Part of a small language model's weights: vocabulary 8192, LayerNorm before each block.
Each number is 128 + 24 x the weight over its row's rms, rounded and kept within 0 to 255. Layers, rows and columns count from 0. Numbers have three digits each. The size before them is the row's rms in percent of the matrix's.

# layer 6 MLP up, 384x96, rms 0.0741, rows 2-74, columns 0-95
104:133141126135130131109079127121146089145137100145143151092129186172118116130169143151131108176134121104128121127108173150103154121152134158112123100136092128180159104126153104135119124114105206119151138162156147158125136112132096153121101106131116141178108108124114145157138157113104101145
092:135103090131145101126098111093093103101134133150103117117124106142128120119157102112097094157113136136159170142142125146102117138136131106152100118129129146140127083148139127135130118122181152167193160082078134146140113147117171134116151093112110120155144146167157109159074128140148162136
109:136113128181096146107141111129116149129099143167168153175143117132114163109132140142124101059117109115163152092116096163110185117141098151153085106116153120174139088092110142119119121157126126128103108113133132130130129140123120086142129135093144129151135096106098138104112152108096151153
089:130102140103118129105145153138156146140149142142118154116143080137136130162130130120108081141113165102157099104111089175117115144103116087068095088169109091151126129129126118115145161106077122120125152108169137138113139164141125150137151134181126123118173119117079129134129141133128119174
111:106118103104119184157143139167121094135104123129129105104150086129169111145137145167128115130123130119165124163079124120150162086150153132153105148150118145138116130116133121144155083169149079131182151155102124126125127149148147073114153106112097136119118123063130125132138149148135100139
092:134116133146115129108097137140144122111127158129114126104169072110143104088142118113147099101171136101121106154126086143143103165098153157154117115128138117104117109109118140182133113112130078124109115096164161148126134128106134142170158125101173102130160139186181138121121124120134107176
101:143142133163095121107127130123126070168151149108119110158140139101175174101079118124148094133177150143136116129179084132135172089120133089123112156143099135097091140132143115138155168133142137151133140120131107112120129153103129135089103155173109129160119117114144088101145131110154129142
103:140089102144122122114080127136138143120084135127122110162107113131134146162149096129175112138111165119118117114121066143120122130138122118137104150118086092121142098092115110134164121111130147111113120114084158141086109105112125123171077117135135154111104127109099076138173144154124117191
108:089150136134146122129098131145125120151136111158146153132139121074146116141110176142115117097129135083102125128141159117164154105137160135151132133124106104092129146143133183159148085116137115164119106116117126102167149069130160108167135114151088158081144122146111149136143077121105138088
096:126101091111133135129134092143132101071146140153164150131114170085139141140137171122159136154170106158153094098144096099142130133138133114106139154145099106111159130167152090121106110119143109126143098112092161110181148130124134126109143151122126179143099173097134127103153148122161102136
093:091093148140152154132091118164121106099112117151094137110146111127111145142107113101122094086117096106112121119131092123134175115126158101151120128102176150143120114168121100165142155155143108101119070148122161129152140122090169155091150159130135142120108131150170146110087111095107119144
110:119135098088112138085166101150107135139121117152162151128144093149104143138167164137135119098124116121116100155105152192130178134134137156109059125070114158109144198134128145114106148135154131156155158128100131112108105100118131128160114107138114152117137103133117106135116149137119141144
110:130132113110145126119093097087123107108122128161144128123132142151132154121099092104166082118125147156170111117105119106168151060163091104145155131146101105154117082113116131089145132172161080153168134137160123136190125141112109126094149122146119145131123121156120110129130127127115099143
097:112115116102164137162143114122098112141145148137138129125124108131118129120141117158133085132157112168146137136138114158101110107122139132120129144171169118118151113086117143095128059115162135088168109112131141100083146096112083102111138077103105135071127140110082152174150120106114121127
089:119068088149133047133142097133133128128118107145147120147098121111153104134147161128159093127124157150142099146173153121150135142121095130163111132151110148112147103104140141135120124106132145120166088118099162120139117060102145156129122110157105118120122135141130169137107107119075166121
093:158138086113107161088122136094111107124146118126118115144144099098121138099151167129088113084140170097119093134150109132097129149114198141121131140113099125091122106143136141106149139148159136146100122066142093138147121129104123129149096121153099124131207127158139128138141126132145157150
096:110107117170147134139105126140143157164119137121104120115163163181127122117114099127131074132122120112100127123117102104164141121152108159132126105074137126157138088122132139095132140120131076114133137143160142164094163053126119124116134104115092109122110093111074158136103091147123153119
111:160163092125132159111153129158108104130122095185133117142120097109098096119151139139082154133151142087134120167159093125118122067135120080166117110093138093145114083116155128110104099133143102152149113114103152135171113163135134150117119130126100115122136101086129093159121144128120150126
096:142134112168140073101111119140143102086165132164112133133136146151176158119104150146128107120127135139179076152175158124129154126093131174120157137129129115109123135129117140122122124116105063090110129102143122109145126121114091129102178150146144178142124148097139170128128148127101109150
091:147083108130147132086119136169140137110164102117076055123131135113178131123098106108135114096177139163157094121145078147073110092125101135141144130123146127148147126123106089100116131146152116139126145125147094131120136132123114127150166162141154148148108138101115137113161132097102105131
102:126140126128116124210096155091157145138138165108137099118111132119137136113124121139133123143151129108106122078151108108088147120162127100130111107118112120145136145146156151169138159179145108101092124123104089101157178115159158160105108079148126123118113089141119137161156140153135119092
102:102140097110109154110108098129130117148133125124115136096129141084141109119132112113135081126133155131143138077107153150134150142110117143154109077081119133119151180121099129133151128122151085145112158109153142155183108131152125137121107116094100062085120155150106123127087099093109159111
091:151147096124138188111108139147132161123123095096152162121106146182089133130129136133113094140088154144147132117142066122135100108126148117104144107116093144173169122134139137157108092161106154140144144143125138095110093107085162092188127130149139117109143137124149153122143124115150111108
093:154120141127108121105086116103105117188123140126087132128165132104132141155110104124130128101169139139114137129119200095115120099148132126151098112160105114139098117144114080072125128114095136127137134110068150133168108115103117142157096111139114170137152112093115154140130069129124128130
099:141141145143089110137134111135117113145168124126119154198104157158155111119122176128089132131124133161123169096164128144141153117149112129124118132159118117102118119102169146143138093205134104085134136139124111104172153109135156158139104150160159154142165115144143114131117148099136089133
091:130193147132117111111114105137093106109136182121121145138151098130174140141099154106150180083092130103115149130112142139161110110129145131153075150151093100160121095136111124131123106104146112078133146137132149140154133157169132131116118121120114137166133142102154107141104167171138169131
109:136153098132143115166113135134099087138097126129093134098127118120153067138135097162153157144116156121152145119125093160167108089168100143129116109112118135146144061133091082123108146110115105118152115130062135122104136137166124151147142096146116123117173140127118147129148151110158154129
099:139140157146087121181105157108151158082120141166139160130124144128148099102108090121118117140178121116120118120116132123150116110163150119133082122139116123097135080081115113131146103133095134124143122128181108151154108117118140061127146123185148160149138128164142116148151120094151133148
100:112095102082136127113148089121143096135140119190110144169107129104151143156120145128146114083112125158130125130144132130137101158135127112169115087153152106136147134105106160123166080144132124070147127113104091132142139108130119148069140165168141102142150155111085115126137161150154142139
114:117162134140101106132112135102152125107111116076098165115118094163094123126141125120100090123110094114165130107108098128106166106187112120122156117132149120164157173105116096162140103147157132140146120142135117117144169124150145143149167134160103173138144152112119154145183128154128120167
100:171124082161106066163113104143118095136141122081134088138120093156098118136131121105136110122125129083106128127150149138130124121123089087159118134125135125105142120153146161134123118161127100156103070159105126107160094121116141158149107122103137152141079156149160141136151111173105118109
098:144120143146109128114143123149110120090142163152159111160124143098115149118161165122114165084121137112138079120115136135127121106158143135109070138125138128160102099087120121081188081129108158138135090117169087096085119131135138121137152102127132099168118116105108106119121164095109132131
098:161063087109109108147165128131101119115118103154158121111124102095125134156212130109134140159175122146155129099122121150134076108115146115136107112119161108131106137104130110112163117147085140112097133106124172153150135118130156135144106145115128108124130111144149083127113140146101135176
100:113131119108094142130113129105140118081131151159186182123126114108126124137125126125076126129115097073138128115107081135107117123165142150145106102135125147156138108116171180161146120128161132110131115048158111115110101129084161129120137122137183131103146127131120115109136137144121116158
097:152111123144103098149126136168138119157099107135114126106169114126122127082161097165129111152162189155100101121093150130184151053140107114130114097104106151157168117151125114114094157113116132079128128139113117155132123107136115107130171131125114125097137177111127141135126114138127120106
099:121128103159114116117152108170085091153109116119125136122136133120164139165182165119129149141148082142129128101110147145089098113103121155125123123120122132115144096106134139079104103121151124125142107125135138094119165130094119115132131085160132170120091106147135138174098137147090207141
116:132130115133091125149198125121109150147104170173134110174135118131126094153133141113126165051130106128102119124120108104159150134113142131119136153134135133143128093118136073128126144167092110133106117127144106129154097079100101119133167099116079180136141121110142116128154140139108148145
096:128135153113111185149124127113126081186118112128151139122151139159112127151101134147066143152130140112161127118112107120152133101169152122118137139132105073162147116120137125120130139153143143107172116114114140098158111085128114128105112102119178106170068142120150152141130133123137188121
093:097130113146182095088102121116133141087146109160113111135156115155156102110136118167140099138187123126114159077138115161130135131127141113089137104136106109127145134119118153110164095171121118130146126158180132139122131165151142159100118105159142146143171102093093162117108151094125109133
099:091110102124134098154129142087107117133116119138148114107134099173109157109109122124170134146103171119110142042108117151189136115153158091157169171120130148111128135123149107138196146139138113142161111169122120136112136130124139139135116095164106104128127116108103131129119140129103142104
098:141123147142163104155159157118136120119107096121106117105151105093145116141130132157126110096115132142138111109137107147096110121135120139121107096143171174117190125118111155168140143159122110110129099131151089122120137109105149127119097107137100126163154113143114132081208157107082080107
090:154130105161150140121161088085128125162129124120133127148124134124146127151112126122126113070150139141156094096096096159133127130172145140074061109128122137136151151116092068145091158101151124154124150153141108138141140116092145156141118142183117161089135106143143141139141097133134117116
102:110112130116132113170096110146124157193097078138130128185113124135152168155159111117169124123127137117110101125129125128122143101182135110113079136107156133174105085108121137147136116135135150114109129155107164146122097128186164129111142137151123136158160121099114112133096102113120153094
096:137147127162087115114133105129103091115180072135147123181152089127139133145108160165136093157123103146143122126109113119147103091130085114122146158101155155121099123143187154112141141173118110110106157158099111106122094142119118125107114125149136088128110148147150116115138115130186142137
104:083159118108103124158141116121137129112106149100148139112139136191120141125107117093171084130131153130141121111129101113121156123132156124096069114098146116143091130107107077117147126165185080151058110152148114146113147145146125131127098115139113126136100134168156145134130127135119149154
105:111125128145125157091125107158122123141114097145146102147144090126131115092157131122118133148150135082182100144116150179113162111150143135110087103110112152101157100122118132127197122141111144132130142140119066159149145123122169095168153092143132103132127142103160118143142118103112086162
113:160160117098103124120127124106113096122128106123106131168131131078116122130100141123142175137128126092125120069097143111117120106140100161170151148099167116125131087157174139160151089109132132146162156137110111109120106111141081137130144114151150116152076150106114145131149099102170170121
095:159122156122147092102137094143087126122174153133145131112151148141151179086155118164136133128114124108132138125152172096156122132164104145136141088096131125158123113147070175113152117095143130106100113125132148147148116133157096112119096153108133130172138157120090160167173134106106120121
100:142167140141098109134151130112105075128079128122085110118160149153086110134142125099104097131125160165164060143148095139184164144148142130150098085157135131148126139121122141126123170106157123110133125114122105083116116136135135155116133105151096111130111140120104119136113161121136125186
094:134094122127149093125132117157126086144076136119125144088184110134181128112127136104168085130137113137120127106170143138124147187138091081156113128113136117112139110115108148107110141120147139132120131119107092127157125136098167133205129093136098142136137101094155157121124126165119145136
111:156137100164083107144075099155145130095100147102124135069128143160150110129095117106152119119162126126130121105127170130152180108152133132140110122111106091106112136152155112107116111113140090127124170184129124163159135119111121118140141164143105149133113176108127152161153104111098130158
098:119101128112134117150083155098133094143138127130132104130119186165142121115121121117161139093122144104161109129134096141158154153165111099132080112103192149124174091119112114125183102121133137148087104115155140101124129122086124144156149102147174139131122150095135144129133093116148095138
101:156111132138125170130143122131109123069083113101119106126106101100151137113119100131160097156138156089135175089138132136150122119129134069155119137124117138156133146119067142110095136141116161117080095103093162120131079147108088135139144108143117145146134116119139181125097124108100141130
103:116080123104100143094137144131120127120129145128137131123145155116111133127152080133149095188154108127148102086151118104146117126111145153118110143144090138119070149160177150106149100090142084198130131142098098131128115127109140112148145097156132171127105104138093127121135160129107166135
095:181137122147119067116112093112179108123121109136125119112106133094177147144107085137108108087130108085126121116160116157135149122167147143146119135169125076132146125138073157154115103103133139173093165122145152151121124116115140134142086163142114138129130161148094121155121112126140126140
099:100126147114077094157089130139093148125136108078083126128142130119121094157126098111150112121130146134146075111112165150100152112139147136141117142136135129087088120159123135166187127138153108119113108124125101134164129137075167109149165143098153135148134123071139130103137140136115166110
104:118155168159158155106125174160116093114134137116156136115167091096144156125124131115119128134156103117154123133157144144166159120151174127111152134111164053148142116131118153151124110099133118157116148108109111103127114093114173127081108064141141134121108156133108164115095123119120121141
095:139080102110088136097122153168122133097138149124101191176091140131138096098111115119180109137149154124172137127134125128132137186128160120137098149125171154119096134129101119159157131100158161147159135112109134129132120106074157123146114100127119149123108126118114103108134149082142140114
088:082104122102149133089136149166082113151107138127112129104120117151124121106113111086100132104131096133099143148154121184116137128165164149125138130116127147107193108153116131118092129121164142108152131107138122130082118128153130133113132142147113126149196089129103154183175109121112146138
097:138151108086121154155153110102069139127147123175119101137146129079136080170157136120096137136081121155103160120126142138165086114149151107122130157141155110149101142149122070130145157164111112100114132141098122119153116139101150106156107142142152120172130116148109160133126104126157147103
093:133127117109108165154160118119132118118171147153119134156141132122110105153102151113151096151139125091166149096112167164139114160099079121150142115104157133129139131117124131107097157105186152121155185157092102116172097138118120104131128074138154121145128134142106127141137086106119140177
106:129108106104136105143139120177122122147162104110127118161133098108159138122154109107144102075129136121133161132128116163115170147131162106093131130157116153141082131113121112126203089133148145125187062125163138095098115126134157111124132095133127137133097159118117127146113129098094115110
089:138147162150118125103120146121130082106119094096098087145129134119120147089165159166151100145153122133158110138122109099128135113126115175126078130123139147139119115112146126113174113127149122098202108126098128113125124124149103072194106131123125153125078136112134173142141123130157138122
104:085150137107129104140127085154083116124148104121100133138113123164128154175115122114098096135150149136103142105151125155109148180120132173105110122124147109117127183111119073104142136094171129150041141130125113153147127117107151136111098146134104137144123087132159157123138137115142130131
100:125150135138109093144154142121098103152114137134114134116135124096127122088139163129138099136121125138109098135139104130148162148118103102148155153121130129142155107121115153200143115107139173099103152146112102097112117148093124099139175142147093148147154144085155117132175106063080166126
086:132142099145164087170128153167112124091135160161099100126132170122122143094119111103132102157122214130095107070135158114108122134126123102113135115123129150133106112152122157129151141127115145087158088118108139125114139145125127166195120130155148135108093143106147133121132132148150144152
086:093098085155120170116151102161137106103153105147098128110143140147123104089107156149105136108130143140166110133159116151155171116083131123105080130127128163123128097128112083167138137128113134136130132151103157137148147144161114170130112142155112165134153147168121151085145150131141190125
102:121110186155154114159150106124109114162135120140181138089130142160129151130163116124083117139147132114093154088054146097093108149110108115116133124090140106140131130140117119151163087130122096133168133113158111152084138131125091091121106141153136137145125180129134121151159118108115118135
108:137173151129141142117103120104157099130158163124084118072127127146138122144144189092113127163131124186132143082131144135145132114147116112168171106111154083135175144121167118097123132110143117108135079150118130132140127134121130146093119109118083134149160134099077141139111120134134102112
101:135129122124166143147148122142170108142120129145117128123135104113116135137155172139110126134146128093124095141116138167140183100105113153159089116119147064146123135170134130138118139173090128131147143158104114106171103111099155102118147111123198141111141130098074170099129149124143124165
093:126108119171136080181154099118126138116189136150134155174130138116167153081143138131124123104146117098149119136104140091142159143135135098101132147136110146087160102111118098137173144106165156127156140095133133142165140113095122131110125133168097103106135162098114103110171112140136146144
100:135124141137177115099103173143153154102167145101115118122136131115125124163106098119143112138130144136124088107085107182133150111115103121084116148137170089175162100152182094110104120141160113113127174164150112107112143156134141121134125108100116135138141152128108143147137187143126114106
107:159137143137074089135120157126145125118139155111150099120134169160106094142160099129142126150156131143122108088146099103088101122119092106140077164122139138143142131105180147113117102157137074118124132081102102119108150125168103120138096131152111095178129140141143135135142085112115111114
# layer 6 MLP down (transposed), 384x96, rms 0.0746, rows 2-73, columns 0-95
090:107164105145144095191159134149089168126149095109110116143128095110087089133118111158122117109120099152139104117081116125139133129140134150115155173125135137099119137141145132157159133128129148160173139146097126082136140108152136100149127164123128115122146072191131126099130128143148171135
088:135174116088134128139127104158132102149125142195101139138124129161106132134144169129117124153128129119104097101135080119154140084116108128132126117113126088153139125152144085148126126103126156123113115096071110151119135137125118075102114138151097139136094099095119175068120110101134136171
109:164125097115083118092102120137099121149108121142140114125134113120105129132108114099120144124138127129129078090122114087098162159117162137159136147159181143160131163113133138102134137167091153108075158158097126139142164121142124081132115125135092156177158119135118097079143095108134116125
087:143128170123134135124111133165113073139127142110092137154142139115152107094132101116132114130096145143079143115116115159154113112155111108129127135115116123112181152092165113166150119170134182139105102132072100113118137103133193120137133104148089138134107129163151126108150153130127172099
115:146140097144120129139121130129124129147132111156176110162154140131141150150112131126121130098131107115135151090183122152158095099127121163164119106148134173158118152130084138133163118163071134087120101116114137102146141148116190138108129152127189100119137082085159112129136121114145117152
096:119133111133141178113130095159110128109120073161155106099119060112108130139140103122154130138124113126126125075104144103117101141141153124128109091129162142171074100152085110113139098129125071113151128172108137159118115149090093101148127126124110163137137144126112121144095121128093124131
094:099123126135118131119181118130123139110100088142117121157134106153130098142137138164126161149161094118083160145082175112142152094178154139111138156133138148167136089159131144136115126100151119150127130145106190142135170162124146127168141153157145131135159142115106127122126131177115110171
110:108109141094088155170144128128162146160143091118104144115125130115109134128108174153088158141131101185146096130157136110125133126108111124111097103125158155143089132151166170110122112114103099114127120091177122163124081133152092140160148118180146117120171120149124117117132117108153098125
102:159129155163184113139114104106116122159119123143142111074134147123148116128126151109061101104129144165128125177179121147125143140093152109142115163132159107071132159116143099128171119140093099136125139149163108142100153128093137139154123143145093110110106099125119158122145130116086135132
089:147155091119123099103097113130140154159113125119108169155131124120143103169135139134110119123161162166129138112050114144107154089130107141148093146134142090111118100118137127130113088117131109158144124135078096122101126124116184154126172123105102130161144146143152147153181090118131136110
098:123123114132098118123120133107099118123161139103150125142098137140129128122124135167141153155114161138154127135107165128068086144124105146080137124152140114113125144108203132089120141168124142141152145119172119145121164101172139111129118118178070101161109147122114120161182123146139151134
129:124078100129163124166157155133131119102099131105121114116135138139124156135148142151155126142113140105172117134150136170109191131147087141103120151107180152126167085090119153112111132123152111105152142166181069119155120110087138165134129129139140141133111120145115165122143149127109097140
115:085147132119111117144130124105158099109130154129130142121120163131145077120121162126124124084108128131103105070163104156141161114100072132166128102114107140098134123147125118123111098155138096111131111119127064113150119154142111132133123108114144160157101139119179151163129148093141164072
093:142153144124106121153114142091087099142110167154103209101124141149115088103120145154154105129104165141134121166101108122125112164100120156118128124109159088145117109088155141163110136082156174128141129154141122150148108136123133126125112101114103120146118113129132137139157168092152169151
092:112088108116109130150136102094091121099156130121127114127135127096153141094102138102115183145140149165141126103126128142119154141122113111155123146108135164117110085130139128089149145164157137195162125113141091109122163139140143130173119131085137090165163135104151127170114122142186145144
095:098102157098144170129084155104154116127137116161153134122147129149122132136133122118104143164156081120112114120119137100119122121175142103134152133106110117147154138111152142128138145052081136137130110184091167121119111104121087128153124122141154158150121130126118140159124068097150117176
084:126149104123181084132143143095097126129164151111147100112095110129148148132158172073128129144175122166148082153107126134122117117138125138093160120137137114135142129152125100161152117141115182150114119140111077122135093149117136133166160109148121165137104148120105096148153161115172102129
120:130141097109143132095115095112109158121145147149108105144102129140166122150149149124167148141141129140090114068110110147101144125110163103120128125167122119137151162137146130120115078149153088125082112166145142146132115164059119161140125103108110157154149117134151088106109152130078145151
101:116133140114150179151160090165127131087083147130117143160135094117127077129165125092109115169135120165126158190131148118125098134122125148153114116126090123141137123108093140154134112164123145118146135039139162146135109123116123099135120116142126122131152104147101095119127093163134129124
099:111095140135134131097118124141151120163133115130109155169133150175105124091133174125108140104143132138079149170143114133119119137090113104140180134140141174106138160141139125159101115117108128141060144105120127104162157118123171124145159138187118136123170131152112138116154097152096139155
099:150126120095144139129161097133093083122135109100164139139154076127144124116168111108123139135121169133105100151103143134157129184142117125139096176133129115114169097107108134120148108131184091155123115143136136136166141162115112094182158112119129152125126165156149115116082132143093110128
106:106104148141135134167104159107121119158096126147087188135129129125135115086129117112153125134105128095179106170134092179144132127137095150136134146107151132138122118130075119120138121151103118144128129085087147104160145137107155141152145160134184092136157132092115134143095078156142127125
079:134169153148126130102158146102153137144108141128191134123133130098122140154109139127139124107176143103112142149117082142135077128133158121184099105119125113114126084084174128147106113110130156115122167098158114141132123100151148144112112079112120160116101121090115116104088135110152129081
099:141092113144132098094113115121149124125185151101109131179061138158105143155098100142146164152123143104133122120097146133138098127178138123149082151121182110115123096103145112145158167103138119115145150147132142150114096132121112124102150145136097125126086136062135146137111134124110110118
093:156146126093119147114123106113161146125099091145144138102128140132134135115122138133123150130126119132143114154107107171132097107148079126091167121133079119098117179154108090124132135097139108129139096156148124126157061086118147139133146150117142152114189085096130130086144146111140079103
072:120094146153156143102156183155146139133150107129095108132115140091119138131146087131134103152169076170178117113139135137168113167140137111115173137096154110133143151098183117164136122109098147141140144107137155118107163122132136103096095102130138119146132110154140125105149092128156146166
106:156118126143129165138137111141097179103117115150104135172150089096133098167125128105124110139141146148126099102133129143141142068109101115139109185139092168184100139146129137098154120123151141127131146113139132111110138095068126149107127132133074134107167143130087159098141115119101115129
102:101133132115142108126119100105158107083124134104132147092126153115135107107097144100108185136125163154159173134162144174121098156130110124129160117138132118155154107136150093134174144114128126152152156079167102110116122129150113079116172137137137124090150194112121141148141136162130116130
104:142127142126117160139117143052152134141109150116150154124128151123106110170076124169153125112114131142110160163154133138118131129151138089103177143133133137134113141132126163090134175146128113142093141138112131090113103128130122142152117077144120109099150103169138165119121135184098144180
123:116102162086160138140159087138107101137111120116134160142116118162093132138181112144121136120126161137142153135104156100137105139100129103157110112073107160138088160134122126125107113084128130127169082126157123163145117150132137041126095127147147123165142138139128121091148120147113130122
100:147209116135117141122107163123093111149114143142106130104148187120126114122114148097086114144121119147145099137100130163152114140112140161079136132099113114158135119116142107143105112131092101114102152156080107153140152107101097129084120153147102107129113146111070161104123131135127159148
107:136169141129141124115126118120156097149176130126097137143119141120153157147132137125116129113078107154084114146145169109086159145103165216144134118093130132124096116092147100133134111113143096158115134126125101118102126150105129084117135140150122135124144102144146130048158141143121130148
101:116109083141149130091141129130153132120083151106110111142118142116114146120144141116131139122154122075117148113099155160148065156136098128121136104113143149066145122153118163114129123118137160155113140159130092127109105102106142112118182117138131141084156143135148139094073069137155115151
109:148082143104150139079112178164138172178110116101123128178146092172139099121137079146135122126103124141136128124145148135142097142112123102114125119147112123144160141145115125132133162146161188135132141160135116136089130102167132137073175152089099119134161139116138114140118113118114142128
088:140159118123133136126161133159106138131138075154120114133087145149086174152156077101128126145088091117165147112099128090176135101132131085170116132127104088130102123119176118137158132141148135160138118134123121121162105112134146122119096115172127146108118154104119109169122137156172097136
101:137121118139104108124117119120111127163092123128119104150117112123120119132107087107118130081121132145174148184148109126117128138112114153138165163148149131098157156077174138138146176126149161152114093132145120159139103095155106155103192138124134076100146126159150149137153127132175108135
123:085166150105093144171126119134180147126131152126172153152121143125092148111167103085121127160103109150109166122146143120137151134157130147165159136128141126166173094087115124134136147104089133115116122123134088112132153109094141160135140113088122144096118095112089086132109107137157112147
105:154163077104152134163121140140120131141136134132114104129128146109144136158120124180177132099133149130129143181172162127100108131067174117150133126123153125112113132144109139110136121125128173154114120121151100149131143125171187143131134139152092096114129083123152144138105165173099103116
097:126128118109117117121120114094149140148163104096117158157122110145124157170176156141134150120129145146106152140181161097164140121110129165129167129168137123123124129149108136109133137106111109133143097131107100086160091109141160121084162146133114138085155109137194144151118123132092072110
096:079174094126184164112129120153159148133097143121102121114141133142126117111124116130132107170131098117148136170112105134114126117092116093133130088120124123178103165144130102085135154128168131158180153142160166125159122110145158148128132159192131122149126130149174130116131133113117106144
103:100122092093125112108125114093149119104146157164119147123119152113109085118165157094113161154134140170155122124146119103147118139183128117139131126135119120147084121185123134132159085152159158158107159119107147153128183164188109126120129138151152152111141123104130144155099142114165119127
110:103125147166129096117120113057138095124124143081132107128153116123105125149091132154117181148125162151142152138138105136164129106145132107163085129122136119116092158090144135096137144173133120126128139103130131107141119134081122116128082103116135130140117195114092111169150140147158169132
107:150082156145125143149101132081163137126156168126130120081128111110115142093139109101132145102101098090130156111119092097140129151159109144115112173174156128137106144105086115137156114127140167128120136109134142140107156140128077155168101115165133141131154158126106123085124149143129153075
101:123098106129156133118161091112110103126135122079094127119121146129076154104121137114150136174102141122098147093167128100152104100135113168111128153142091134122106113157144117117134140152156139143162130126068150094156114111108142130128098117115091117104124099134112156138061111094145091160
106:092139129140139181114133123140139123118055142105096143131105142120116121144100147154150142110146115138109143150121091130099112144138172121137197141120112145111151136114158106121127165134134145081145140117115146160144104153131100127134138105116087088113107133098101159094104125161128142054
105:105142145151162112179096108103115132124162120126136186174089145082145110127113138142097133119136155129109142069122128106105150129101113152140140130123115117097072144105139101125104076152128148131144135118122170183138134135145141112157120133125151111146118114136118103124103156154132191098
119:115123148149097145153166164170096112148129119118131126100124144142096129121143133137099129136120105129126128143109173126162115109163134167094133133168107114105118122160139155161123130144129157106128148131071103145086104188131170140106094102113141087071132104145139156103100158125121085134
084:160119106104144090115139174103144082127129192146123111113117110112143137127114159081130126124140114164094106106121117160108090108154152159112129146131127121112128128084096128127107145100077146094109125069091119155135080148101138130134121150130125141108126080140119119094144131123177124109
103:096123109101160145152113120146123152095147141166107102109144125141092130110099119150119132155120129137156162105123139114113138197145159154122149136114148156121083135167115116099118091093127116108079114127100146147067162136142108102185129108079144104152120088109121132105117109123142113117
100:136159141082111183106110140106147150157149121140095125098133134163072106156136121113149146149131130137143118101133110129144107178142100113118138162130130122192099095132115134121135168131152108145134091123134112172157123125130139135136142147175134096172082179135143167110114108123137102105
120:139125108116121159094117135112092136126156140132138131157132128180136138149173101154101173152182133148133114110140100116130122140165117093115116113125112148106122088124093138106151137149163124160100135128172050069100079112117157104127150150131132167122128143136147128126139103147129114149
099:139088136130116123096136117104135099113158143134148090162123186127104132174116168175150152098129124119112128172160181109144153139143093092162113123124137131098115105138114099123111124111145090170094097134149116133140128133136082163132080144153117140124178153145158105133113106120132142134
107:135134135134135088133121120095106150110122152123117107130143096106155108157127169126142117145165095104143164147118083179157085134101124135098112122148112108130122199144139108077116096138123129105135122134146086113154112117106159064121155162134133162137129107135117108188120154142125112119
096:176137143151118084153152129135139135128129166158084140103084097105105133128160121125163136078138131110115144143120131108110125187143123112096140112132117090163115160129105134143099085106163176133128138133171146179141089147121136141103124102116132129118093118109126151098105124150157174134
078:101117088119134117103083131112143138162153121132130091105107105087147149159117146160058173118125142124144146156154141131132142162127141093109120138081165139135150127110136140142109110152134148143122125154127140115153145130110141171129121147095134182099108184112130164149169141148077125133
110:151100120153103135137102162087159141093131146131134160136137165142130112097127124118135131104165142132107127165147108135131116119099147117132150119155077149090131168132086147137154141138107121125084138099156142120127121133130068127057146127138134112107140096138157103152121134191085122169
103:120127107131152134115101128133141173141161151093122115129102142135131119160164069059152147148151117106126108139111111108108138089132124139151166083106098147125130119119099147165098161113149131118125128112096129127145153170143124133109166117158102129117167118087103083141185136130124104161
093:128106125174148138178166103125117137120099144148131151152145136147156131164154095131111061091121143117116118143142152153099122102135160128110133106178136159108132104131104138140137125115114126105187113157093120106093125088135132123125091125145089171140131146139186094135144131123112109166
070:158121138129109155136127151121138128085124129129114136128199139130161174106102157113143155147098103130148120115108091118149109115126111136107145131131112125160132157171159106123145098168110139196100157187142157109149079129127122117115099139132128134093121125149118105166128126125178166148
107:160165113140140099133099119110119140096151110096074113129148104117155142109137135129159142128125097147149122073125180138111129108163164151121110112160169139146112143137106125149135108121123112144134109169153118113143129186078077093116146128151117106131175107118126101185118113150149135140
099:112131092137136136154145116112096148100127154109130118140167094160126143108094135106136106114117121116198151085128169096114132112161143176104127137149160117120147097142145132146128120148121131116117094145050108135137153092073133075140096149120121129097120139141130131122096136122128148170
122:144125132124151109149087140076105073159158134089154151101101094110153147160091098144131174113119124135106123151125095140099162147152126140130150154125116165151115111141166147129157110165156109138151145122111105134134142161136122143128100154176086118142101082119156153144130157097139105118
086:154108140124125164108089121096127129107129162144153103158127139147095096077134103126131129157129152166134102147136121132158115123112164116133113112154095157105209133147109082140113099156134129144121114127115111184113141143167170164122154112125112118158143131102179150112105133150113148102
109:098123130158143108170138094102153085099134143088180082121166130161109131109140125134111098135121129134121139141138114091104086093125137097176113078131135143177150093110128121105149098105115115080138127125140156116146129141146083119079099148127136137117118154081126086138122120131126120129
107:159102147110132162111123159083120149130139137131120194113125154146124154144133122134100090094133104111125182078102121129149125163128121137137104112140115156128137130151122135122116127124148148180137106156133117145104118124158090098129086156142124104142095162068154124134121096102120059127
098:112069144132099149089154116111143134149131118104174162135137123116129131111158112146148125082153152130107145145104097112148132178097109121156118152151144157142154162141146088122150135164119134126098140107111104156131143181116106124090127135107118152105148139136101129122101100108102190074
083:155126127115152142163140183123126099112107095138137134144119099126149160120126127124096175146168140129148153109112114159118153170116138129100109110132120163144103108160150121157097096169148107152152121107171109141136082090183097129116087113102103160116133158104154118156158153134115153130
094:150122122112113134139118125142142133139132136097147156123180124137107110131095134130120157137073174156131133182143140137148139114152139187155086142107115157129143133119129154104121110143140171094062136139114136146173142109181168136107134146073125104140147149114123132085129143133164107111
090:135120120135108102143157118191155203146126147104118177161121100138117125099110083128107123093102111094115137133101114087105134107146149155122149106114091132084104121145113135112162142101142072150139111110123111129132103124095163125165159124140132142104139105154138133091134104110148146153
101:152144130122117153142141136089139147172143135177143157093099139110124158154104134156149120126115150127156093131093153135189109129087108128131159141148122083127141118130121128107179111146093113160137114143090081121158112119124135173125104147145133086108109170133096143115112102098122099168
096:135147095126135108143142169155112163133109130130111104087172102075135116076157117131116086112095102082110133150115117118152162108146109139119113143131126113083072134108098096146157154112140120092118134146100145137116110150122170164145163084139143124099117149115124142151107169103133130138
088:175111118112130098163061154110136130130132118125096127153131142126117132116165103070139144101129156137142114123140152153114102128052149117136098124131122121123111128123108169133116113156113145149055121093170150135137095126130140143115136171099160143114158120105158113139179115139130126140